Weights of a small transformer language model: untied embeddings, 113M tokens.
Each number is 500 + 40 x the weight over its row's rms, rounded and kept within 0 to 999. Layers, rows and columns count from 0. Numbers have three digits each. The size before them is the row's rms in percent of the matrix's.

# layer 3 attention key, 96x96, rms 0.216, rows 40-63, columns 0-95
113:518463480500548578510517543512483443483427525529540530502460517491495458458488489451499540439499514444433411552496552490536491530441481562527545472543468487460435503408567463546475455534525535603436527463500509537462496493562473462452466505470461481493472527529453531566476550495498446492
121:534507524462566490524583495437496491453580528499453441528443524530575504493480595502522435549413535478502495539470519437450542499499411487526524470574505524448460474492454539575461472510528475511533518496494514559518527463554493424548490462474534523493527483444472513494497485537521554565
114:448468457513529527522567463512437476449477518510447589535436416447516448563500515467459481470557460485459500561509487532462482465532508498494490526523454572506449440538536539517480526492480537491438406481477460529555548529511424503516480463503510502530573445535572502424507475518505562514
108:472535465461531576526496457466560554508467499514451493491516476457519539530510518475364515513454483523534471559538501505475453437499502539538541488523571530509586463417486544538417528461461534554480408499480496483465488496528478453550544537426508430498462561469487497490481496501523513451
114:473516483534530507464467549482517479447464424534538539591471503537508541456521511488484491481450524529509518504552457489432491530473487437526446451501504469484528481457492527493573579512461475510471427428434458508432468600471559556491533452495457454506468549468542580543488463517486547559
112:495530490488445468484573645568482480463443550486488467458486546476537486495489542517509544468499474467531502419489513475553550479476442451574472527557541506481507450508469516443535558578476469462471491605515501515549485442442431527534545458516561516520507469515500503517494482463488477494
119:549433547447534519491521464491536524495483479543486506502500488519442552431506451551475446508480497582510498527442519504550460530471472483556513477527445496510495459502468455430504498554461440428530511486506509509558468530452465553412549540521654460530518479486535459540435535479493533484
119:454444464453560544537481529464482507519518532483503557519488491529465465535497506474478453471481432528584491462517533487512395456518590473512507484560484495561544573489451479483482534515556395521539476481504529459426493486480461432516528489558505590515539506461489504483567562526434484472
114:475433518507552506501490433478509505539567505548463561388512540480556504538444422431470530485443508531456479443503444519561501472537473477519489537471501564549496516529512461520461618505476537481441534419495593487475498482512548505545509470477507512462535475528542557538473515503518534537
113:512490502532489478475519445468577515479445528502522484487511509536507455516509407441392443495513556460517484485509507465563484513505526494544468541467511472488457485490446457458484481481511474497550501568542403559532564459415476539463513525593458604499503508548536494530451495473552494556
114:614611503516467592444471473525543487534550524457459538490563512505486510534479467469517539466505517475503457462445465516493408485493486581505437514551532439479483528577562508444518500471518519470520458508481477483450462520448491509523451547481514509500545523557453545545497469532555562504
105:485523544498424512471530524453442500589423510542480480477535547507540509493472448548502484533539481498475504546496523498437533492508436491517470484489466531491506428587527496506496508519546550605487487500441476459469439521507527520464504487555530612539486495511529409455483518450558569428
113:514443436546544589536492549551508550487488525518487470514501441530457496440422504462568503493504532532501485491592535480480537523464474508584478491488536552528552507437589487431502505400520529475495571548519539521527510435458530530508430440489512490530525570498521470506517467528521517540
110:449439508467486502553523422533541510468538501423519560515532494462517565598473493501507482441500513451536479459592518488487513492461523534472553527433511475552492568450512427563538490530539509492510487486480463537565459522487448514475547473449517490552535567504516372540489516517512479527
114:505548606520494527536513405514494423519487541494526501555508539530493479546493504459538429546502576444468519549551486505529496413453525561452493479485498499563492498475465480498519503544466480536538442519574432427513504554515542507528453484449564482458526474474501522462471449504589524456
108:558471461548499446534474508474503463527476502520489526431593475378438504492515519507503510505477469510438533500536462452486464558456524543439462465480454468490524465501526540568514503455492482502508428530526517521470548514466589456490583589474528548503476424513530544531529559469449458497
120:526512452491537501523401558527540481525506462535444484505483454534503476549457450461454507533483513549425517506481463478506498505493530599535556452510508538492477510411469469547498538509527470529484573554466409454518479558509439490543506429553553486536515487582509544475513519475426439538
107:459449453484498526553478549475539587540514504497507523542571511496502422577474503516440455477559515524499501507586468451515468508500411488471446513532496583508528504536541503531524480533541538424487502507498446502457467452535499489609506487550517478486453524490554426504549512489579434512
112:590553490557557445552466492532587435565506526547523532476561483509577500505526474496485506488521505462526472483497538537483482523420440440522465494538495475504429492451400511545496555479586498510497532472510587514510495520475470460499477473441483540522539572518525477479446481459528566480
116:528479579487471363512475416435517530501457532536439468549477514506547469500519526439501544510486457486449451536541523481536484472502567469481472502580434518482487473555528455482584548470531502530540438522502456537533464536470504490516493489476571451513477559524455514467475470432502555530
111:555511495472498509504488523483484477524488520399507454497491542539460591504435576532433526530433498464453519545547470507441413455556540508478515517513474529569406514539503525486512506409495522477446535469501488462535451556449553455465556480536535518530550459445523525461471471492515494553
110:472489517505450519469449510571533493494452473485503575460517502572498520403494502456528471474517491452523465525470584486561484442519490481431478364491495532440521468482493434510538443483425545446426434544505495473478543500466501517516474510501492467535521510590468534457485516541532510547
119:532415461546493540477473519439485536490502459509552486494518479475562536565497536529501517548425512557465471531542458443537505526489440496465520518513531560562484581497492539451567455503457474525476448494449552566469533460515463450471455519533527505493556432535539480490559486507395511427
111:515542475534503475507519457460534551487511538507503542562448554499440491462528536422464518405515546444548538423519538547522557469482489506526519448459471558537463364522503521534513532483484523485488514508510460481528438514532498465524432563467482553540472475536503474496471541473404567496
# layer 3 attention query, 96x96, rms 0.216, rows 41-63, columns 0-95
121:526439577504528509475508464469520485511460503470536441435466500464527539495445481445532486545450466523489505598515549457522459442477522500507489504476554550557518520514464448506499428551398411505506481551509575542441507451452542518535557530477488528489572528494442483483518508498579548482
112:521545482397458494513470507519496443511568549517466615528543496425476534485491494522464543514578471511476512566459471514468491495445459549554502425502515529536494557416483491497492505498430503420502516564471489573469572543469539488543449523477481524460542579503494546496505498482526514533
109:492494491512557437520510492446497484506570565458478488464497419369569527522474530471486509398469497466450481536497529509518490511501522467460466426504501576536500546592525502585503491526526470530484514429527485479513525506554578485538460456499493437466507504465465468491525493539475515580
111:531434460520469460516507453551502558481542513538489532521539519527541540557466490564438465527452434527476535500542536515459512468448575521522459469519464473527556535516548523520467442411527495494513442568553471474506480478560502474481585513379529482493482490420570506520449524529527488505
113:551535467474426535548533518498540463518507553546579437436540503537435453523482455484524486561511500495494527542490516521423584488438585477456550499489478539490504504616514566502477500451530570481477537467501525505508532522477494479465501532505468529479617471536466537514477542478522481445
122:463526468459533529482549511500491451449536542482494482578402476490500515462491451531527520482545539521490497513556476493497521412551542438435533530528539540500556470474517526476504546359494474528546504597523462527489430448523445513471489424550494486483525492453489449528559522538470501506
122:471488434505496555569531530479473441471499542497493539498487467518510438531498541474464457452461530548491604530599488489487546521496525399545459535532512508551481434452397493479515436447544501536456533480520543516572500558546510488538461560492476499496505519537539455531550447525508469476
120:422439468494481603571528529426541536463466475493409512522525526532507483506461517508533523495566603462469467499543476551469491521478495528495507465578505493515518507562455529548521492529464508474497472527583489471478520500511456535496497483454572519527459575509503523446563593519503573507
099:490508471434585501500514520503555468542529559493490433497560508503474469475500438494528503510491497512477467485437471483512470555512567548509554498483506520459529448508538561512504518478565469472529521560404492391531501456529457390487541398480492495469502501454440546439510489515511425474
117:472537439484489485525530518474601512514485522418457528412507570549540509483511497558493509492493487517470464462454495475438522497513459514446489466356476451500559560486469537498532542483512435511517517449508541566500468460526590540497521520554565501471462455461519513484507484426536468491
116:477502491567537565467456502469561458520520510472520449473505533492515472534518399514489512486548453461566546477534454542576518532446473558488552470474505487539532518514631446503524519410434491432550466498521480524500588476500498558571506451526464464537461478544500466493503487470484514495
117:437457475457523506477484496528495528506551530503503437545554442553486519480480536530543445486494485556500467458549494491493437481518530493479532462501506569423478471475523450465378513511514439426452515477540478534524497592448463448558521550544519506415482534475547423521501472436545520514
106:519506487567456554538571462455458536558507520544496547482557509485492459492470456571505540486541506467459500445589549470520492518610498493486497548459494495561513494458535483535494482557561484529560539492432484580463547588466415498502480551435465478441497498449490526526508515482467517494
114:498587484521586524563587486483560542485551515491489521505515488439535474517524473438495497461491540481535450490405523517579580525513478530489517531461555426493530517549508411488503460464457504533522441516431527532470476515510491485514616546494509503501491480514501509509512440491436577507
121:489488570436505477478467529501450497416509492466484495477524504498590444523546559496486488469552588549525504495509481529401516491528476539509529523482486511524550526492483439575526507454544439580573548541517533408547506512516500504532486528462514452569477443462515433526429468511507480548
127:496459486555458609456488464500450487541514543540501540568505453428500409478560485516503473470551495551496463488478538455482499505482442396451479472505494560459513484502487557457444527480503490550418454481499524466510471501500544415506488526483494508567502573495499480428456467549531513435
113:453486478502487455482458467433556436503505509584538545504550524543515463508401469511441505486526502477510508560531555525544465548544540503508572512521514601481484503524433460487520558486563533501492504442483564518469563567453535541507471523435538440540468582496556505533488497445511511484
121:460484489500512510567496521486521529484441555463514463495426492472512482604520457526569420504606498509552550483503556468465493483543541500529406463446504448515523504529459505525518505548480440474529496557441539501435488573432504482441514478511452489505472445459492498453547525430556494484
117:463552517549484471590574476476513509479493512502458544555454481497499524526510429435466462481458565538485487480496438454490475504558478505514524476415544460542519509530578568505506486464491562464558506510443560527486494492526506434538498399502433538546509556506517539522429485418505534467
113:560536490458550560482511492517472480423531534433506536509568475504547490509456503479522501474458539544509487595525472539503433484532421518529461564495490449450593482534562503405516463488541471523510447448480483494545540461499455600443501523502480460504528549473457537447474545469511536501
117:503453433524438490516530459542538595477532525530562509493519454528459481462489496493497506522527535539409535524450462454466571455547509573506491550487480532447455467462576521495521544494490498478507533492525479590552521445550524473527573414495536557497406464542487529466518454527501473517
124:513422463414431505485492498439504501493451509447434518489502463533493441463490587557504480507554472518508504536513474463483501490471518468583507515477470593463463524570511473515489457476442463559494535523535545532544478514483448550565451523492454446507487614459494458569470489528461539490
113:410510519435472430542461492508450481506482514569521456579563529490493440518469460465480501563470449498540450496513531494490555481510476606475498467445504443539506481478550525484500513500493487556521498529435486519514529570497598502549508481553547585472498488494441550417501532544514454475
# layer 3 attention value, 96x96, rms 0.258, rows 32-42, columns 0-95
098:535469531482425521524512512510491502432451479541528532472515507565523538521507491473439493448431508522524450529566476526553494454532508523542553523422533502538637428460429559454514407494428490555438488536493495511515478522505496495579550503491533491533464558460488489500529472476514522530
105:480520510527469517533528528512548532489547466520566509474476493431547538540559478489590485418509460492476516436619456550469586483443488488540504505494576461476426482530523511499478519437462544467447562489468495518485436486508505459555509438551554536548485492496537476495550524477525500570
096:430506534511448515457472460567533520547585431537505452527466521529506429462490633531548499542545518556502501532483496459466469526527471545521455477505430449530551526547539500452488451493513489539523469529558441425486589464500444518474483484504490504595500507485490483513540521514553492501
104:517492487503553482452515549468526480554558469561499543432507522493504501470451472563553537485526491435497591494385496460499560472478492473427475500544490494475471486584478482520412499465443462474509502535509519519473478506515508525609503571442488478446567525488546509471556457562477477490
106:506519498478548564543551515504511482466522453426535509455491475435444543521592499570535447538468529473389454528483514515445530528460446427484540539545467461424512465487528433501516495582539512522495478518509479582525476454477527570488528489563518450476496520520462469446516499443479482517
099:454425511470481513519543502560510582488500491627452549532493440513499504482533473560432472548503477514503434426559494475520540449433518474443552487489563473453547466513576488504543526471563466443475488456523439508509497493542536528497490501509482559432576514435501518507512524466486474490
097:584439484574476494566624506456457493533526516486511510518526549433486476512550509454442474458416476461483472429523571453550516464509540449511494552465498513502489490539510546500501544489505516522574508549470552498437445455507540507512498450573467451518485511481476511484493552576475508438
106:497473502502479468510423525503489477461481547479530477537428489493491441462577535569488459549490569491456481511479485565493507464530514496422550550450463476437513504487535505508392543429510590525508474547499527537493535449487476486454548481499470463560483585511456467523558563480460558451
103:483479468540487471523503455506515470507461480543594463449497466563546511475498545537479497563498389491548465510486423578431551515596499442540459516486529546485526509497569488471435447522503533424498463460494547516519442509481442524495551458534449521505489510553456521497485459525524530429
098:459503484559505471479456479506507489500559518482446533503489504459501526490559556594432429495472558441496482526524522519493506529452531444550482529479522483454485455492556524518497534560521499531505548454476559550462484427605597477518446410477551499546562428484486497565492543499496499492
095:543497531531542473467415509550551493482513552526510503469482514526546507472563433519529493422557475535480511436560499537507464442458506428466576585534454493540424490423521543534419502506508526529538507458462513543445449483485509506469495468521480563576536515477471513526508475553503565446
# layer 3 attention output (transposed), 96x96, rms 0.223, rows 32-41, columns 0-95
092:517491512502502514419496577510461497489512513546452486448490508561486583555462475639506547496570489460531563512515503510530555542467428550504487453535483482471512483444525496534441547512529515537604459527482414491508475551498508522509471489527464559497496449529477513540446501549471446540
101:487508514471473523476479455489495479491498454446464547504504501451437530548546497518401506410393536459458483558459463423517482485502497488442508449569502465572524528482518528546534577473481512517517415494605502480555506534513505560459527522479551546498527501531501506587508503494472553507
094:455486463491528562484487469485465458513437539475456507587427516465463479519468485463422485479538519481446540504512491620455506476473432465498539465534498472458454451522469477439464446546463446486532514457460522560485510482545463463477567604506483461527527510442551545451477498463463492533
103:445455477490414555586555499534488538481510430463497529482546484472454544487488482493419518408481467529464488480485503488524444499539528498517487515594545484385519526574461504475488540482571568518503534492512487476523462453551508486484457540550482516525397467492468460485516522480559488526
097:454460546537487485497436458526497519496438480470475473499626529503492421513499493446519497398514461468485434414567485552456485463508422516498484460505484528568470449483462455529506553484472472536450560525536543446484474513442521441526469494500469553495494560548514529426494496467460508500
099:473555497510425451420541554502449454543518480510518504430556515540523486565543583456466481494471481473490560524492485451470513458548514506472435530518460489542517503464535485494562457478541504475540503428505532471479455484474498528437479486532497552566485488583542450418459398494489502439
094:531550584414531523474462446537579487527437492484473529467582461505458535489514575503487586494501544466453503484436495510495553537476526530461518480459464508473513596473532533486456509510555523505491537543407553526562508516449520494532465499501545529530428485500457459452590493489490496513
096:465501450476527575475577446440462537509522458541503473543569505508487499504488501475488534536548543461496570527472585511450548541558443598463474447508492511517451466464470522506518537578521517503466528518520521509497505569436468470625520533508518498471480536496546519482522463534503582554
099:486489497549486445537446492494450473544492462503455540552447509451514478534553458488474432515499546538509501537566527503495471510479485475479458463462508390467536578477432485540502550484518526516542502529481478546529491516482418380621451516511494504507493479453514547491495430509546455561
097:458572532468458467548523492494480503518437411584497498536496559588463448538533520407508528520471497520542464470455446524488542519485522536455508530553525575473542498473495512558446474481547479478482517537460482472471475469478512564529501557440535491479539448559571554496563418510495528486